python train.py --num_hidden_layers=15 --hidden_size=96 --num_attention_heads=3 --num_key_value_heads=3 --head_dim=32 --intermediate_size=384 --vocab_size=868 --hidden_act="squared_relu" --norm="layernorm" --norm_place="pre" --norm_eps=1e-05 --positions="rope" --rope_theta=6280.0 --rope_fraction=0.5 --qk_norm=false --attn_scale=0.177 --bias="none" --tie_word_embeddings=false --parallel_block=false --init="normal" --init_std_qkv=0.033 --init_std_o=0.033 --init_std_up=0.033 --init_std_down=0.0 --optimizer="soap_variant" --learning_rate=0.00444 --beta1=0.95 --beta2=0.98 --weight_decay=0.069 --lr_head=0.00901 --max_grad_norm=2.0 --warmup_steps=200 --schedule="wsd" --decay_fraction=0.575 --decay_shape="linear" --final_lr_fraction=0.05 --batch_tokens=[16384, 32768] --max_seq_len=256 --doc_mask=false --train_tokens=143600000 --max_steps=6202 --dataset="wikipedia_en"
Each number is 128 + 24 x the weight over the matrix's rms, rounded and kept within 0 to 255. Layers, rows and columns count from 0. Numbers have three digits each.

# layer 10 MLP down (transposed), 384x96, rms 0.227, rows 268-340, columns 0-95
174140147128098133105164099160169132135157134122126111099114134140107149131141072167140104129127148130145152141133113099085084139133130055096126132131136172105109194131111126125142098109118145135147137128122118084138142116130141121156087149105130136152144103125145138147130171117154105177
135104110159150164086112140124153056092111131126151133128128130154144126123112170129144103161173134112124097126120124143136145113152120162132122131112160135096136123153166118123147145150099118116144134120125127132126138118079164116114145156099114126148094136121092156166106146137146145119
170171126125146123146153117108128103132132150118091104133206133099076155117118091121100095145086161130070128157106090145114141151117129095139103138111122126144119126118085110151151120154127148111138103105127093165111142137117169142110106126085092169111116152135102141115132123133115098156
154134172111097101132148201089142165154152131091147121120136149148142076125119145112131088150122139163117093149162111135118123152116106149115104153144148132148111158211121141134114130111118150133130153123131132148183156138136168109093155090129114129124120168153106105093146136120120103185
163159135162120149153158144110121095093107128124132110152159085115131104117128137151138110101155149137151133094141138100151116123156114139148146114134113187109114177119153104106153097130143071088165147155132158141142118119141107142140152136118104167125133077138097101131108122117084105032
113136121126093108138106154122121185105127094138112156148160129158179110147151104091158116128097123115091152121116131115131102164134129100098127133119068136110128116160132123156138140139126144112118113100117100097141143147133129148089171172150124153148131121119184114131124127168082117134
112061132136089138175111120073121105110153094138157108161095073118126150115122137114108162137142138138110139141115098118122101120136124169113104110151106137125111138105119125059143194139187134087172118132086117125141140116138122124145130142151122106139140154122123137104139113128145145139
153101091090122111122174123072128189155113097126140096100160150140145107116113120166145102120133086125140120108128166118148154108137114132135147152126088138137080155135163127111175153117179142123117138103129149114089114137077114140120080121139137102128117129132142123115096144139167138165
112155110151124132112085120082141138162141135132170123142130142148091122087131154148089096151127137134115162103127128094118175100130098099111131131112119131111079115128123096113118089085106167114101127133104125131139108108110092128133135151145119129153114145116136111091094153154127151155
123086177126055151141126143128138157138121110119123115102124130152121128142128070134138155104133078094143159098082131129119121150127128135124120123148110112123116124107171116110113129144134147110127139103142105123105106073131111084121131132124154151133159145137122191129127126117090140151
145102117123140082144103128153130135111152084118108146131144111088128154124149111108110159163074152128163136113163123105152135091104077156102094119079144133085131127164151079132113132140135107077100121109107122159118056129155105098110116120153150151115097134144173156168123114145119125119
119141122126110149144119158098132142152098131164133135121113140126146118137116088174116173126075125140131104147119178121168124158175095110111105095088149057084121134108137130099168132120139109085140134119147172079131155179123112160145142100125140121122137147191121152135100188129088153119
116155137123106103128168171136132152123157074134109141114111108133119161152148139126076114111107135127135097108143118163069168130114105113132136124113146143136135134120115136133121074127156130083103104127111133141114130142135115176107150108089116146136169100132131097127114144123136098158
133110125070149147112099146129099072133142168133102095111164107061111149092106123124126088153120148147111147117159149133117125127111136098125110122136131118135075121133090164130123159105139115100148104147117081160154147145104122151143185112097081120131101165132113141106132123147134116160
107132138119151151097147130081175147116125137126098134151126119181174117100146112093071120115153127167120084117112141105142110106102159154167147111150155100154147133128111119127138152136144119129195162152121096098110123139117149134125116134133126121128121135145150092139130132095127139127
102100148127153136117121123060131142118128105096093140081137135170089127131145116116189104091103125100104117141091185140113148113132153175145157132102149140133126108161146133144111117153109114077097152120132168111146132110150117115146137152148119093082122132140088105162123125147128120177
127144132117096084126152162125108159135136103143151194125113104158099062106107116125155148163149087119094119138150183160104156132117094106153104145113146101137133136119133145161094098133149159138097100089117140125149131092094152127123119139123114078143139105156134139139082158145141095152
113143145116101143136104089127158165113127137107131120167128108126103122080171146121121079132145145116138127123126132122149132122110139084146122135119127111123124130082166120149133122127150119111141112151122129142100143147136142140088120126139161121119121130145114145103111156069107136128
164123046105111095137111134115142123098130151171103130104114115116144062108113142119098136164085130142106091107114155061165167147129148120113130115105135135143143145149094165116185155127163129128166153132112099116116129125138134113163173112107141094147162135152145128111099099133145116105
134133100111091154150106164176099155128127117120095088152140150105141096082121135122125092108151126149107151128140088102121128154159114124142157089116113124122123156121118131137130119147072097162147130133112095171122108101117141129136119128113114120085130142142156130143134086152091156111
145122135141114141129138149144142141151161155153116110183135143134143121118122132130136155090180112162122129137112159108118092133089158111146118110104171129153151128151119105119109124125122163140116135175131138150135137166165136154121153165190132072156157086151129085131177111150139123118
130104161162153095160140146161119083127160143171148144139107115084129164141111149092118090154158063174147092128091122133090150157126169159091087135150119112138101124123149144165099120200117164130106147127136123151145129141169148067117132141168144102176127124084130124097127083148146118118
167106114118081137113134141112112118126101148129125125119105131133074157099104078128118162179099126120174142145136175128140123132143103138092127122160143160128146131187120155154182118144129082150116098119132113127134146154133108126146148109089072138123141136150146121129129128137131129128
145130129130143149180107126068125152154108182146120144119149154148196142138081096110091149127172166100107101136106130109120144145091148102128140133132139124141104149120091121160136095128119140141153079124128140143122142124138127132114089132116107085138100108134126157154122132127126132158
140115164088131122106142114116135140135170133155145175133117149135117098133096132107084135145186084099166137091159103120150144116109125123065148120123132125172160128140125130125124160193140124129189165151103113113075165141150099121096156149151164099141144154141126133132116095133140117127
129135125139108130195138113109110131131151128158157178091121197123121129129149148118165125101155113115124120130109138142150103129157157111117149152160133091158141131169120106135143140144143091058083154140161160129095111097145125151133144156200140157129120117112159089091149137105127110159
159128155128113102080156154134111138134168107122063118129159147125136197150126118158139170080125120113113113138094132168068149143100113106092126128138139141119107146115145144158121145117131107123111130173122145123164131120125145164102149112120186078131145131160101151103126085101062101100
127154110140123150113161079112056128121168097153140118131132114132141128133151119148157116131101145105165113128166123093148085146154160134077136117132118125152189180102085118109144128158121143113116175134120153098122131122116159152142111137118126113120102098113167122119154121171151136145
083158123151164134095097096139162143111111140136111143135122117160166146112157080091120090120116131119099159098133108140176092111126119103113128120150113166151141113170109112163155154118173127106101135138110124125154164133119107163122111147122142092146095184118137110117130129117106083111
131155131125078120116175122143179135135128097105119133152134185113151141123125127090104097144138095143104125141160178132156152148077121115098182146161173192156155162185081124122121113140095123127113084081108153130129110141145124140144101119159139148099132150129123115137083126121156119153
152100145125111166135089170105150144154174133151061138118110169127110143179123124124117151151122089105131131126152139134137136110135139105097146138188109076145176165129125132152163130131140104148127102144124132119125130132132141130115153154101116124137119132132121188128140086117155111099
141160105124159141164116135110135148110102149150162125117149177151132117096146117129147122140082091121044098111123129118139107123103135095128132148120108121127094172113131120154143138121143159117071124107082111155089159119159159187120138112142145118149134150132105108106108090116096143106
112083141119161096088072111118104175138182122164080106095164110127149122065144141131160156119095135121133129115110135139161120158159135111131120157099134143126108148142139078133118155112128173136109134132108115120127156113163129148094111097119158090136107110147069134090139130107129159173
118146125113147131109115130156097139118116122119102172150163130156092128132127116139136150130134146147143120182142105136101142112121119143108133144116102096162138126123135085139154071122112158144110128131135118146129148154119146121149156145168184159147082127052123131164113190113169126108
116138135092139161125138135130159150156107110155157116091081138137112088112134119130152132147052059180125109125139077152132099139121178135120143097103112115109095137147169141183165157130130118136146106120154093143113152167126141135141132116127174122148148107125137081120138131113158151118
161104157148148124143148111113086139156112153146118122140112128122190144097081146139107144139150117099101115144138128159119124142137131155144083136118168101118106138120124136170093114116117161144112115098130088117122167164150130155078166138139120132080156132093111099143122171168151103082
170138156130122143117129108124132115096088144107114110137103112066147161147132146106166128101154137154123116102166110121150138151148161140130134124118175166124131141127144138093125131118052099141142116147133114146127123111125122122161108117141099130151104123141083124148129119116121110101
129128116131112171137115087104128126119116116134143102114118104084138137102131153099096110127125129089196120111114092156137122181077133107094146121127132096139140104153135101116102098138104144142146142148181124158110166136133128078157123134136053072153134095119164136128116045157152146146
125124162143132158108138142148128136112101079171139145097119144109141145106158121106159142133118114112130136133157136153130152108134139101136128099065113151112176139118156167135189152133088143142104155203097158151112191131168143161106105093160082095111090140140137099121094143117138126136
109139134169119101138107125109119092163151108093083126113128131142103134114139105114118127084131059139147097139140123102177111157127115104117114146119132155127161103059155146105131125108139111143080114077104102101123102170108156174127129106125161135144135142130116162148178101125120133097
091142138165161122141111097115124186117146110148113176102124131055151155151130123142134143090132142149143126108122141186159151134153115147118178129148137125125143130144143069155154133107113133124156125141096077096096091126133147133150094147117146135151123112127127116109087129154131104143
108144113135146110109171121107110174099092136137131142118172143128139097126106111186158133137137101096127123164141095127122095157202109134141101157140143116125143093135138160158122162150092137113086110119133186127146102137093150153145104108129129153155116140119097145109151102108124097116
200104147145113131115128131118114124111134089154124119175115177115128120123131132133133129151173113126164122095188090097111155117093139122110128132117108145122174077106053113128119109097088120145091155188158126107138150121140145135139135138122121143144122152155140140111131126120145132150
088144136173141147156130127116128158104104153108064094151135114190113108142102120124099141086189095179186138164101147112149111137119137123109102131128141146160137128145123116162118124065114149129140125140095088113155133152127156112125103155134140103140122070126084111110109135099150097117
114079152166130144152103123097135120085135161114134144132068135148138118119136089164140135168093139116132129113106158169137138103142134134157148147176146111132153121164146100143115143127181154105100141081103130105100144148131155117138123108089138159128116160150095130103139147099123181126
081123092104113120109143136089110095101132097153133126123131119102137103149166138141137167152123134135131147129137118118115143120206145119123134125107147145104097111129147142128124106135107187109131149129159088144137087094145113139092138115049127135107133114157161100137148140151103067112
170108150165096104121145125119111081149133119122128134111143111131153129103154176095145153127141135155111115161133146115083111115106130108139123148148137148106079120095145101129144172142108140118135089139128110111152108173136136129143114092136137097155115096119120133176151126118175142141
125113166136128169148134111146103143116144125129142156147118081087131176147117137096131160120097153152177141121154106131148162145145172138136138081121101150073153151138179138118115137114110135151098089166118145136135139100121114137123146124103108154103124094128153122152126115163124084152
135123104107155122116124159107145110088116143144188147110115145089094096144100109105154122135157185179097114114093105122130147128096154130119126116161170113112119127167148092103136148105148125106133167142086075095150121142147123166149120112142128126125115114112081131191089124131143146160
134163130110162131120141120100127112151100144134156105147109135145149153112133136165144172152155118107077133175132103145121116152084095129134111149105123139152094155112160117152154102123122169143106126121115142127088152129115141117177134146141139116162137138106074098127108126098094159111
144094113115118148105133117139137125125112171141135161156109167142105101137172139136083121116095125117125171137130101103122050154130156132152105118112142133101116159123161100138134116171159174200122136157101132147126125129104123112148155063114128080132118108122160159142178104105106089160
096119142109085103074112113108143119135122103093155159148098170127179128101108131150191126097141165165118108144136149155187109118114114104107145100103118111139112112097135162167136141103111154139142109123093098146147118127124130169093120105175124121127163142120116161081132129134083108123
140135076152061129129154145124103119149150091115129127148122119155134144093162168148124106146174129149148139129116131074072118115169132128100120124177107162129155120115126133143136077103095092155139128106100167105117100174103152092163129129139127124140132140117111125127128145176131121128
152104153099123146060156159141128136158164105110139146094111134122117131153159082135111103121153139124130118120146128109137124130154124145150147126142095143103129059106094128152142150090134140122129129156163116102102124122155062153144131127109150139130118124167123039098104111131109114156
113128084133104087186154130106113111091126162105136112145169101112095167126138121146116098121159129109133166129176165166114106122120116144137108187138106134131132130125131138120100079182124086152080143115125115145155116112120147155141168139122152119087151095133137119130087145149122091122
127126166089148115123064128133099112108141107173104096123166149104157132141134140158128082176091160117125123148147146113111151125169124135137143116079157220133137111136143117094123071119144089168100135139105157144164117117088130128122131126148123083120166131107134137137158146133076175106
118143122080128137115108161128145111130103099164118138105132127136154125143140127129105143148115133167127123142128100134136148151126120098128119122107161135099133113139109123149161119136132124120092126104165161144173097138175089139149133123173157109128112128152133127132146117101161125194
130115115141139133154122133092164134103136153137124122107072099115145109116122138090109136122159105087110157199115112144133135150158071133121126115118134148124138158115131113129151104126138120111140133134160085148110130143117098120138150098141105106130129145148132130109118118071109121113
137148122134107144135168140140140117132134121118142124168085138119074155138133152130094121128139100118120142147125103113105186153157125138101143147132126123144174152098132136123153144162108098170158122145130094149103115118102129121151126120140095153134096137117111204146116155090112097101
141136115143133122147138145128153110106171128153108091111122101134125129137113129112125129137137109112115116129120138116143108171150097119155151150118141159143154097120142187118150096145088148137111117176158113179092138094152097121112093134140108160119099158181126117095092154090094165133
130119131139169111133120144122137166127101131150109141131132135140176192105134147110123123100114133091136132134114117126139152134137126114157121140122100184130146149083150128117148150144136174139153127108066130160150116172177141118134166076143112103106125136125099131142142140126095154117
144137122125138108082148124165130115131093106145100183107130136132126107153126132163116182134160100184161138105111127139144147167087154133097147079134132133133156097107125153155094085146126114098101094154167141129151144118120128145107109150147140187129144159105159145132104128150103164111
147101134158105092176121158126159138152137125105160150121128130102146136144089128145142088119153109180133149132171146118176152124127105109149153107156084158078156148143124121136133164129104106116159088115116107101124086138116114112157094119131114136124126148077069130103103119150111095095
112116163135121158126120159143124170095075148120107123174137136155118108115105155131151081148136095083145164117121100082118132168138157126112100119125163147093125157101118123127140149111144177151120094116149092127146149120151129123096178123140098090094138107126142151128113104113164110088
134143115142144121090139138159134157133156135135128129121134095120117085135134099132088118143148152095129120119135128122097137132130141141143093117117080170123146137095155104125119118098123133086116127156115152132086108114144112123106135134140120132140120119120111131095140155088141126094
154149136143129128126134138149150107116109152158137113091142148146129143188169138127142080133168116124134102153099124119139097105132152111190081131125139101109105114117166154108144148153129139091177131136109112169123127150127097135104104109113124100133096096135136128103125104114135109136
133097144119158107118145140127072113146126107100120140106107144166122105159165139122120141131136128152114160110093155105145110125101135133130163186123128121105125144173087104094125120145134162147129168115145128173131141139112118173118153146100112135141110142117112139124154105103145144151
132150143087134116122134123115105129133105153098119142122121110106104146135136146163197113118122163135102130079122097142144096115116158146161170148136112152094092111158114138144156130122099099155139184145112105144157149128162185116102119157106124121115076107145194115093143142173110140089
118155084143134142147133073127140141095127148147123149128149119149147156151119119134112117119146137142134131121122120123118115117126128162115144130117121132128111099158108132118146148110095126150133093177122133138176127161134140116132105130120122101155160082148151103126120166163139126082
154149092117149106112165145159127189113063100128108140127138143155096116159157112126146099165156081068098119127123085097150124152120126189151144125110126136104128143104105141132164142159120144156152136137084153125115133093109147138156116175096129123120140104162125135122197138122125100103
122084112170096173156122119133160181101143135146115113124183120149157122124155097152157116143109104105107119068110149119084148122125155124117152090169125146105145142123111117124154155123145103064153179138137137113137152109147144141135124145131112119180107152098106107121128106114145125074
131166123142148126123136157122138097123151136116144108124157128099152132126079099093140092157134110138124171149157148124151139099136134135134156131116109146113094129144122125134110109122117155126170154077120088147091128172119139186116100061157130130117099123147164123120135107120152170091
151164115147168132166156141157161160112100127111135134135120131150096110126086133091137164144151145102116121180094111095115118129127115126134096130148142131130141133178131122124115165168136134124156106135103093160142123124144124134125136111102121111070168110120105124141133078119155143117
# layer 10 MLP up, 384x96, rms 0.223, rows 269-340, columns 0-95
147130154112124125120097148123136093064107147085116145147136112114122125153148116096115124141112155143155122145131103123101150134129134092165102126132139099121146174133110142134149132123090146116110113103089152142156138121083098133147113164117112123151129146088080156082141123116134101141
117103158108148108076144141129143093159137074119068104167136129115148127122151113135131150118082142108160099121144148110191095087177129135158155098146147144074132140150157134155133168129136126123128166111118139137110152148138126109168115131112138089120122113116092119150130108119149126126
148156144169073097126150077124094143108163145130139084106122154079075119167142154141165080110100145097160151121117112112162121128106146131119119124127138137184115162107126132117133150116131154145117130154139121145120123174152125109144114115108144107128144116107073149154148113157123130121
093124155124090142128118124142104095108130135145078105130184124113149175150167128124128126126086151158173125116138158135167139122128149109137155151115168125167105141144111152119138131152191085128081093101117139096135140154124152097144164083134146087100151126082136163157132088106134070082
114136130152180086122128119158094156134123122160153108117136091119147157161131160116110099164146108097157098101133151139128105137123127125149144124099109129112125120092102127126156089145128124109127090104184150108135125120154136153130109081104103139157128143153117161152147141109093127114
094115112117112075134107123103127107136176156145144158106126129126087132137117146148152115105151127125113116156105136132102139129138192179135176130138111115150117141123124083163126107099106099143104102107104157125134099130100183151108150169083105116159141150118144138135132161156115138145
134109143108147129107127136115128109101141149085157127125139134102131109132124111159099077151110153122119141133145130141100176176150125138137114147148132139111076173150137158128088105137159106137122128145090130129153104142097116176129169167114099145081119139108168108121113117114145123126
105089171142103134137136129095105164106162122123099120119154093154139142114120125162062130163109140125138099155175137135109114151135159162154139094137115122114133133123134129132149121118157137157103133126185167085087113147125153130083125100122110107087155149147124116151097145097147121129
147117111137142118119124104151138126145153130126127137164132131113141131130154112137084156105125137117111133119109147165158142141128102128183069158082145107117140110134115106103097108117093171142169117158089138115141096132136151103125118114112175122139132120110120138104112096093112121106
098122128138084092133115121107157109120115103142139113145121130096127174175136128116141086107108159164156105125144119112142117172163065172147107151081144107151128146118129169031155135132076143118138134121123114148140160084109109104130120140111186123110133154081137131175152123132111153113
146123139056130123114125098126150165137097120113131156108109182099117128096183079069098136100133093137115153104126151137093126087045114151117146159082090129135123141099108122120135129128122152156094099156125126158169128074171120125147129141130143130140133139103168136131170129099144109159
092139131101130151104132145146130119093140139115131168135092151117153116126110102136140172125123116150098132124114123129153111093138122127107126119152090116131090151118096144125158127107108136140152148122121107111165146125147126115154157151153122102128064174169138127099122131154129151135
136103130138104136128173150146175105143167124081113160132087105155167143141128153135157111146139099128104128151122102161150117100095101166135113095161111117127157128152137101173077129136115120146152128138103145088119111126144132133061145103134132149104121080161108109174127127115120132158
095102155138101126092142143124121131111154168139130149104099120085136137174145099149126148154119134120146107122108080151141118135147117114133108085157147123152141093095144101149111130123189082140123088151155122144110158162148137174130153153139109121131111174137144088163132114109161110117
129092133136108134123131088154155127121106094107091137119119169118120152133117145112148114090146143100119170110100118148097129160134093146145124127133092126134133143098156167095123091117151192123151144152101113138133132127162113115171173149125112130110097142148128143144133086117073152112
160087113096138088164155112141126131133115093129107124087111140121161162175149134109119112164091124118149121126159098111106127150131125127122125098127118084110116134100166128164096097138120166158114116084134125121129148133118155125113126084139139120171128163125189124157128129127148106136
137116139134117110131135123144119141151090115126154113119115118144126137123167100112108109121136129125108143131157100130162171147108125129158140106127104151154094108138116115123106087127106114114173132107129137122112160143108180087104128157126107151101126151123117123137174125150136143088
161140138120127148133166108150128115095109131115104132125117118149124136167132131110086109121122139086117091148089135134169138070123175104135110131133147114200130142174091127121116152177136125135186106142134126153083077136122102149133135098126130128104099104117099142146143100143110118118
075163086120104173078139146112139159112117130111151163176087164070125145182128104101097107136138123118124132129106159148178151177116152094114084156151108095142125157138143099085171094122145115133102121119120133088097131093152112164109140102126141112077170148099132107147134154118112101094
125142110100127117117134144159161114156095124124129136111096143107153142100123086124137118155109137109102167107144130122127146167136133125107108106133122093126143108155078132133107154155135117118135105098083120166147127166137104148073116137118127163132171170151129140139128092138109143143
144200138134125114129134099116141131162144149101133143186104097160147100145125129151093150113137138086106120100131107129128110159108097100130081134106101105129132134156139092132142110108141096154089157121135140116109095134123114142147122103162160120144138186164119186108139076058127158135
116101106157134130120104128136119131093110124127132153107143113101073147142150159117148149082127173149133146156113138106096135143136093141121154133146115104140086180067128118111117122072126108164121120119142141153141126102109138172123165085149143141120117120120121142117171110138102128135
132109088129150094114155146180107139133143133123153145158133107147107080128140148137126100105077114117170145098105100114115113164167095113114095123150109103103162127111149141146141116133134122094149151104148149122123180161170094105128106134121138116164088135161133125157134105160156122102
124153104136137144128143091151112149126088113098105145155092113122128143171154066088117093158106099174127129144113145111122164083150126066135086115121186132121117136131143138151128168128142198124158126127137168141102134126144077098148153111137128083117105119118109096151146119164081146146
156146142127154109144117162127105149139148115082107104093113143044142107149138139085133127140132132174094129133141122110105088119087113121110121123117118121198114157090114127134153159131165129125157140093132111139126122121106135081105131147152132162126136156128155114183136101173112118154
123127115117103150105162109132147111141148134151083162124128123168166105120139153124118108109134143097206151137144126167141088120167127126160148152147154162121167137147137120092189084094114138099083102088173104146149133094085138115121113144102112146151116124150125106102162150144097167127
158094124144114103110139128130144075120113151103112130109139132108109129135123171114164109125122105168093136124144140106133155100103123174113126152131154102138121129155099113183091111144118173147143129120142159161140112106123126119115138110125080117129106118156076169133139130135146143092
142110122150113171128120125110076150102122151124108141108170153125130129112144152189124115138116111150151100119130093172156141130123121149159084108099135130129122129136158165132084085153129114134117140113169141159130113140122086141110142144138143145110139106130114145136135097153156108158
116102084115148093101108084136155154140175110133110098142090135091130095113157134133115134148114144128103132111174172095139119154109137125112106091143117121171117180157110097081143107112131100140130136147130103062138105093103143089120136179143121118111140125116122179164139119181143100135
088134135115154113079126127179131142168154128104146152103116129176108093152171129109191106114138137118090100144100115127131108119101139106168124118117157154125106133099149117101130113188098159167110161157126138128124143113113132154131099090130160105134134127160096141133117125127139125149
123117117111156133150137147141146129109126113148133130104112090100123166115094125142043153094113131136163118136127145112101146128124110185141115139119120077163126108131154112122100130112091164159089114134171128166167121110103149135156105115169144160124132107089196117135105139155139121134
155094157145132107145140124098119113131132089109129182116152118159147161151142131096151126083123096134114078129116067145102118152091098150111152143133126097121129114154178131102154114156134132134123149111109107124107129117077164088105132145098192170128142089158123121135135090120152138099
119100154152105093124099114134107146147140145153124123165131105112109136129118105114106152094080108127158095106081132141124124138168124104173133097200124127123095154147120142114109113117117113136141139149137147133112104122143126131138167086143144137140081099097158130135127100148153151107
095125139093105107131118162084157127148138137140113111131116160102116147158125164126150125135093185124158136115089062137144106148115156097144162128145142139107156173102074085139121094127124157147089116151164150127137184119144099114167149132104146121152144131142096126112144066167114161097
151130110117096149153156117124138141166142144129104147149127139110143122134093108137162145134131170077118161158135132127114191106101148127096150161131130114145101164175080109106158111133124142108129095118136115086135115139127146116135116086117173128138077140111170097131180170121111102138
161092120122136088117155145089139145124176125162093104132147117124119091143149125163139085146114101117143122101122132154158120109117158133149159147139126160118104143164126129113132136163179127129150130045140089098162132148143167120124128133134116145127127097140160105132153144147113171115
131146156155151124129164116139108133133174130099135146121089109132174102124151117109122143121081151147140118144113133177180098117166089140150117109162109143159106139140136141148117126062122132137102134150142132122120161107083118141144099060157102122138175167129143116134104120123112142137
110146067143129124114116110113116108195125115120121143127105138148132130144162117159113157153119080123139127152130118150129182148125162144161111126128162085117114119144166137094141167108128088136115074111092129141162137102130115106112154095093144088182106182125146119148105140177131113109
122124109110117128127106149182184103164145095138159119131118131137187117138120123140094082145161119142144145103080104130102121131161143133128134129115148098117101111151136091116108114129073162079139117145136168127140145124121151154130163102106110128130138109131099138161090136147111145094
174148130125055131091147126160110138157119058113089101144159138108136172128139128105147118151124143113149125163128111153155096122155113137181105134122124128062128099109127118120181122157126093136116138122153116131178150139118095109110124113150092173133164154111112164148128100133131119104
134132133132131146138162098148181117138098100088137125120166187156133128099105103171102118115135104102132103104104119126118154120114139105164127107149126089099132142106132107127147166175123123137127103091123160111106143097164131171125118129127096128114121158127124120131147076121140127107
113098130131115111112126125174129142138109139170133136148158137116134155077143109154166123128076112116167142154135157121115117112117124111130151157136155107102096114128141140136121135138127147126129130150080121125146089144113149127148115161119080192115103100087130111090157112157142098125
120125161108152130174119138165081144156126151112143118145097120121116128104131146130143131141141110140148121155094140132089143135116104163122083101108160144091115120132141112167095169148144121142153182128143132116104137098112124098165083118106111130112079115141094115127121072128118119126
114138126090125154125125129132097164122159149114103134142124144158142132157113108161121131124107140126137124130115070109095124125094146152135107132184124125178154165179093117128128092108103111141156134111126151097164061117152141136128099086130164132129136125136099091128132121117111105121
097147093115112126122128100129125139165170123179100118134107144149140140159188158101159103126101142156121125118113112159101125125140106136100139136136150137117120095142125093176119128081134112138157128091084173094144117152191132145137131103117115150165110156095094153074144158130145115099
131146185151114121144145114119112127155132117131112111186132107146130102146180150145131163094136164099089086096152103138123111112129145154121144134158126089168089114164136137130110126121130111113096121137143142152159137150102131158125153095111105110102108119148160152106126141147085101097
121078163083093129134129150164160132118121163102147114083122117109097123080150147151156121139141170093160125120115099159115105114138130132134125123127110174103116116129133076120189088116093124124126125111132138143161172165146117130124120107094105134123136093127138141139140130142153127173
119118085148167165133158097152147124173139157143141115113135105105131083144120138103067192117135123136134079123109149117106114144104144117139146120149112106157111143145133130110122113109079098157150158137093108102137127146142142144136158149132162120098082141157138120158105151115176123115
142174130102152124145150135116130114138147121121138129117106155146116144110118138108100131171118030082158164112113136123144113132162100121123124087149090112101158104168147133099113131107158135128121157126107150121160124168158162093143104141108127060136139156151091112127139131147090132144
152125186129160099162137132098107110114108117123105147143140128117125127134093079108115167057122172132174126145113095118165094082151118111141130129135108131162125104183137113173114139111137138136145125116158158095173113111133104135152118072104155088146051115131119136123130124128101122135
142120146128073083183128145160117110147124094134115126136089064124125144129136163114099121153096119110140117135119075099125150135103086138109130132140123139131133144144141166134106131131116101132158164114146158160150169148172138148135138071122153127118141101167143120119100110140128148155
108141120127135134155098158153119131132131171133162160152085153163147134145138148120106101123107124138123187054090169166110135101078156101157117124119134134140106130138103132127123135165148163161166108090137146122094103081182120141094076109162146131152086141094143151123127095101124151140
089148131112125141120105114146117121121150089113157131158135141178152135111122131116125112095103128133183163118159143158131161135147178142125121131123126119095121199095193094116172084133125094110137132138117120142126108122137090125102076147091117119113147116150156157106140093103158133122
092111112169085107128149121124150115171116089152143178119143115183164101125114117137149127123076154153104109143147093098113133091093158144124127122133120144137143093143153098115152094089113099141159162135123171171129133138134104164161100109090121111141136102119109112131126154143140120112
111148102122078169133126103139116109147125105103117092110176140096149117146118159123101150159127158140141145135077157089144135136169122107119120148091182092206164127132089152128140173106142095103156172100093160153118133172128143106120119108126124103097122116159096155174118135141112094095
105132138147133134124137112110136136090148088108154119136131123102130147136110111150112085113119114087143155105136165118145138124113112123132139086149132115133136142144122140132116131119138155117159178153106127103112125138133135109110139110110126133070149132105107132127127147140161159091
093145121099170145159164114115083075101141133134127172149183175100114155124157134119105103147159107122145124123093124131121116125113154158113178126134123106117108134137127139148150125112136158109130112080157108168121114149157123173108119149137094089095116137145168100151133150076098131123
120102105087134124124093149145159139131150158124159127119139064114213126111095113162173101098118110116129102089106100157127127116118129150157117142111148116094101094134069140109143153108167086083143137170147127113117121132126144125143132131147111170149143109131099148154141130100123135110
108144121131120125127140148108151088133111134108128151121106140105140147157126117121167107111148180139126121095173058139114121074111152100103102144191113102095111123098097131108128159107132106164143173126118124162125118127151134146095185088114155113149128151090124156136129116129118099105
114147190109158156106136134168139104146103123115167121108110141128117151112139144112150099154126153117126111109105154146158118097090140118121135121082171137141145108142125111120109120150121133171114075134133148145119109133115152131137104141126139142132107139146111108170150166104110131137
135133168115109145139136139153136119131121121110103151090130130135080181162153174107157148134111089122137152147099126167128141125104105114128058098126124134146092137162088128124095092168142118116101150126132132126102136140109124124139170140155159150074138105143130097135098102107162125122
133091105145093152128100139120084084148133133099074124141145088171139151116119156118118159137123107105119101141153112144149105154128094110173100145074092110123152090138154165132090142155181133120129110109158138125133157091119169112110109090113118134078126145145136164129152133136092147120
125125116135146113105179134098089128157165136124085153072099103164137143148135126123121091132141125109179146109059107132110145095102171157182145078131127140118124126121078162160152123159142147171171122121074076151117135114135146079145106149117120132108135100146100123155133108188126112157
136113169134115125124111124120151117169107099045116151121152140126111141161129089121086100101124118100107128121120148119110133110100160157142123085144146105109129147123145122192109152128167152076147148147153113138103112132114118108074135131141133139156117120095140137109137141147158134117
119147080094148123127123110129142135105147116130091130103140115107114085110144148100107162113144150133076102141096126178115132137109141123132134164152073134176113125101136120117114142149152101146183145149144124116170138112102136132123145147131134137094157146093155107104124142122156097151
187125141130116124127147104102122152148141079160142139131133116103108144109097152104126131151123129120156142122156156129127132133090155138148134121127110153141113118158122156097160149126141150136135141115133173156135122126164114127125144104067107120142173109137124110123129139123124149170
170142078087106130100145115094130125123168157116121150140126136133107105160116121092106154147147115139136137128143123130133173115144165142145114110119129148101085124139157102119077129095187148105138113124139148138131141068132117119114143095118139166122112134140138121150126145123127144149
110102117140092142110140132129120149111117127103142107103122098137147147181161124156116164155108127131131139111099119091115133119130143097136151156113138107122104169118115117164112136170135143135118132142102134115155131133137157152126144137140101121106097083164167173081134144121117175096
137111129092117131138111117099106141163102113106184105088149190130119126144143122105126054088138128116127143162135118140109105130112109140102130102091165130064114116130135161086104192147113111138087166166157173103159147163079159110126065181109161138151139166109158209142140172099110133139
106126113136076070145155130087149128158113120127138129113155110142155109111149155146088115085150128126124103139147142153115098119153116104138139142105131123144108125168132139159124068105125180116110146163169132122132110102138154146108170135100122135128118143111159106099135118121099106148
139141122104128140165109097109120123161147091121125169126107087099151142139155170128083129086085151111185138147137187112137132115141110154111130112137104106118145152163117168129146132124132107173112082124135094131142106152124125122144139097104115148139141104123103076116127133138122133114
107147121136169097148119122132161127134149131141129140117145120155130112121174121102084168166139142162162128095128129147134147119125120112087151132125121101137114128114163112154143105063123125130132169104099101111101130132131163128112120134131166110121136105128154132158133082097117128100